Part of a small language model's weights: untied embeddings.
Each number is 128 + 32 x the weight over its row's rms, rounded and kept within 0 to 255. Layers, rows and columns count from 0. Numbers have three digits each. The size before them is the row's rms in percent of the matrix's.

# layer 9 attention output (transposed), 96x96, rms 0.398, rows 90-95, columns 0-95
096:212132124117168167134081125143151079152095085106189132053127139139165111200111123134153201082080184148162101094165114076071117103116098128147128147154137145127180119139113143109155121104092108139112089147131173131119148091077153072119095156156094088128165122133156117136095153099126186161
098:192131149140106113126120134195124165086138082115090115075152126153085141127164113165147094152122140103142098158122100141130133159118095095189047111137095128103103119146088158151095199127151114101140161132167083178163155079162172065121166087115187137098198156145145123126069163163126106132
089:145136104104140141097132076115119141164154106148083166159145125207091138150113170162118067100095105096160111146087108136144132108185123109126085141145099133090100184076150151165202169090073169064138160158182146110136074140130154127136141144057058109108098119147133134178142134169108115144
102:131112138129136088139123155126102104172101109118121184115127134156111151123172084146165196154131147121129105105106169148061131121095127183127090109040135093077128076128145058143156059146118163166145142188117121146151144070172163153121089117094103126120106146102131137061138082123149130042
115:103154136127145107097139108094143083100108083142115170122109075130089133107148164124102176174043115195143178113154105085101146093140079086170119049152116116169100120142139170168124131106164152088145107073085122124126099094136131138167084195153119125112210094139080134108136156110091129133
099:123159085140138148131148108085056098175192108107098121095086093045170148103147118161189160134152101098102174099163089110093183122129144163066116120146138128133113159139124114142080179130168143103127132141195147144158102094117172057116088158135158160115109112098109091097121114176087100111
# layer 9 attention value, 96x96, rms 0.241, rows 91-95, columns 0-95
087:117126112121143107113141129063149127143127140156167146181135142064196112125089147153179175173148141165085103084172148088129146058142164153094196178134138147138136157140152160128127077136163178179147029121136161072103125120125130163152111153083122129139094113122155114163168086086099117120
092:175108102174150180124112172072140099139142128147124080141105138105135110131150093076145183193117152116137102121172106155145120088108101140145136109147111098180097082142116075085121106160136094185114083086052138103096103093106155152110082123195166172209160119092146140092145117075144128136
095:084092073128089155129158109140104137092133107104167112154130077088142132091082141087096086121119146154167177150162110135176143145150127076123122145156140115156142163157105190131120195101105134072073071095107151084178131176100114091116149139142142112134173113121178115183077149127124111225
115:110139155155127148128088160134118070166108137146147078135098172091144129123123083147212086086176186098161150137102090138101150159137126159078138150114136079154121131112129119117128109194061073104127134134190125147126144151102096144099176030098135120171082124177152133182142095133147126094
090:116130135124087113107117138161153106121068196131160114162149139199113109148106129088121085120101112155098066139089169148116079147094079097095164126133081201127119127182121163156151093136074103185094146081122107088123148162135047165103149118164125124111119075167143180121120151122196131123
# layer 9 MLP up, 768x96, rms 0.394, rows 0-8, columns 0-95
101:172181122128077091205174133160133150123126136131143134136092174175123144147097168083107117123115124110130113170084147079190128170106105128068141177151163103165174186162120112102151100119160132109096127160144158108127099078148062130118126121139104125142102088094093145138077139194202173090
097:081190090110110062194102167197145063103106158152148138153096153133172116090130118160100151143052162160123137132091101124108168130145166094121145117130174160147104123135138056127125091104114196142086051096148087149108164163123138130175133114131164126106123128123143132145167167071104115131
097:198128142133156134139151113155140106122163113072164064119113113116133138125112097131176100126173118146078146143125136089127152171149091059135162102112103111113103202137180194063078131101185101109161085148125210164100160100118132088149116141118111109127139116171120137167154155117068195127
102:147125114169153129073065160183107063126133112135186162117114159125065127124132173192136166143090166134117136089087129125163093110173148105115143105147149064110102186115087092139142078086126183070138144156130130107182157129080110115125151173110187130161133137152081138125123132050135106133
098:113153079170156130090185116134101214071125088059073090086124175097116153115145112089166103110135157061142138156156154093104126104135139083125135096083127129113166140085158092099068176134135146127157133163085118116090183084123089116112129079149151097095197135108150130149130134151142093108
102:145070072183084129160123144176064105066126122121109111103094085133139141122116102091088158096121095113148175123136106104166110127053091081120105101110164141119119103141140096129139132103119161129103117177110091129112112225123103104160048116143128166134160174119151091101152212113123171120
092:156062146101105059076178139151153164102092125131089105063085093063134102146123099178065130142136134140151168134149228157170117145139093142186106154099109124126109094115131106099096068117112059094107128172156157126148136160109137088109159112153116115112130102129177126135128099090106162146
123:157099144152134070117138139194166141064176173158153130151142087121128144107120126107157083141097179147069095171112118098167130110190119131106104142135122146099123161095094204176146136102148093165134162121162142099134111058145121122076171095200102105097157130085118165166180131138173094104
097:134097129093098089141115128127096097097142133096107129117113161170092102116116181153160092202073137123101138200124122098174173066122129111179172107077157128136084110111082062105151137150111119112121171178118112136130143113166129122100091130148173158154204082043114093159174108112108110114
# layer 9 MLP down (transposed), 768x96, rms 0.343, rows 0-8, columns 0-95
097:149132089098165147119111164115087140169159147121154133130182149160100096135178130107125105116139110100191113094133125071111196088099145112154141121151127155083085057095091110062123127186068162157143103175110142146136153124126155146089124120030138181089100162101080143133159136089092100134
096:072139167116118167136134097183150149106175106123153156159104086150163122141132136153115136092094157123125071123141177111203195179127122105171162105126104166143118117206120093052122146155089146144121108125088122155153170118096186053080100161151151160116129147162108139126125137104178146186
098:113127126088215140121158125138079155116133154155156136115138099061130100085149156140108182079114177108099112128146200118104146172108103092094122162119149101159085156120126099053128155098082140122137119135106168107125081191128099160045179103182132148152070176130115110150142125152106162140
113:107122137099152070133143162120117153102075167169101145083117136180135164077141093193174070128135136183134127114103135135088097152111117066119172136116210170097137124115094137133167069130125093098132143166114067101148103096095131147187172173117079161095079158128111144129079138108110089096
098:121114126138139151146133146160124085082123102062182148171160115126142162139117091130122186131067106172138160187115165134080181126136103163190104139170157152145137191118184096145092101185146113145102111150196169154095134175067127136145084089150179096115114171132139105154143133123070162132
088:135102072125075101080158157054151175141107111098087086133081096171152148138112137137100085182131115150077157097160159137149164125142093182110165102169131136161190126136137111148161125150103132162098111098139159119111061131113133139101133171153038085076071071157085105145130140126131143113
092:110142106133134167109103100128190103147162093082042170111122105158136097171146146112171169102065123095135107131135103128166120089141162160122149093189134149119185157151090151159153177173121133152107171121087090097125096183138181109155115112117106149164144199098130166102173090163073124091
107:103171100122045159149127145156127146134119131126074138157031151131157117123161090058092062127137130093136141108102130095099140097145059176140111088129126110133087156142099125144121091096116174145111114160155109122177201078145090117170185064133171097166134134077128141124125165136145141142
096:071072093157148157093142078071095144104165096151147145104090110069129118150158144160150123136138050143138109073143110117096105161078138147143153082207141136136103168088160192130081187136105113117078080130103121082095141123117093107167163078142130127146100157151169157094134139132131119072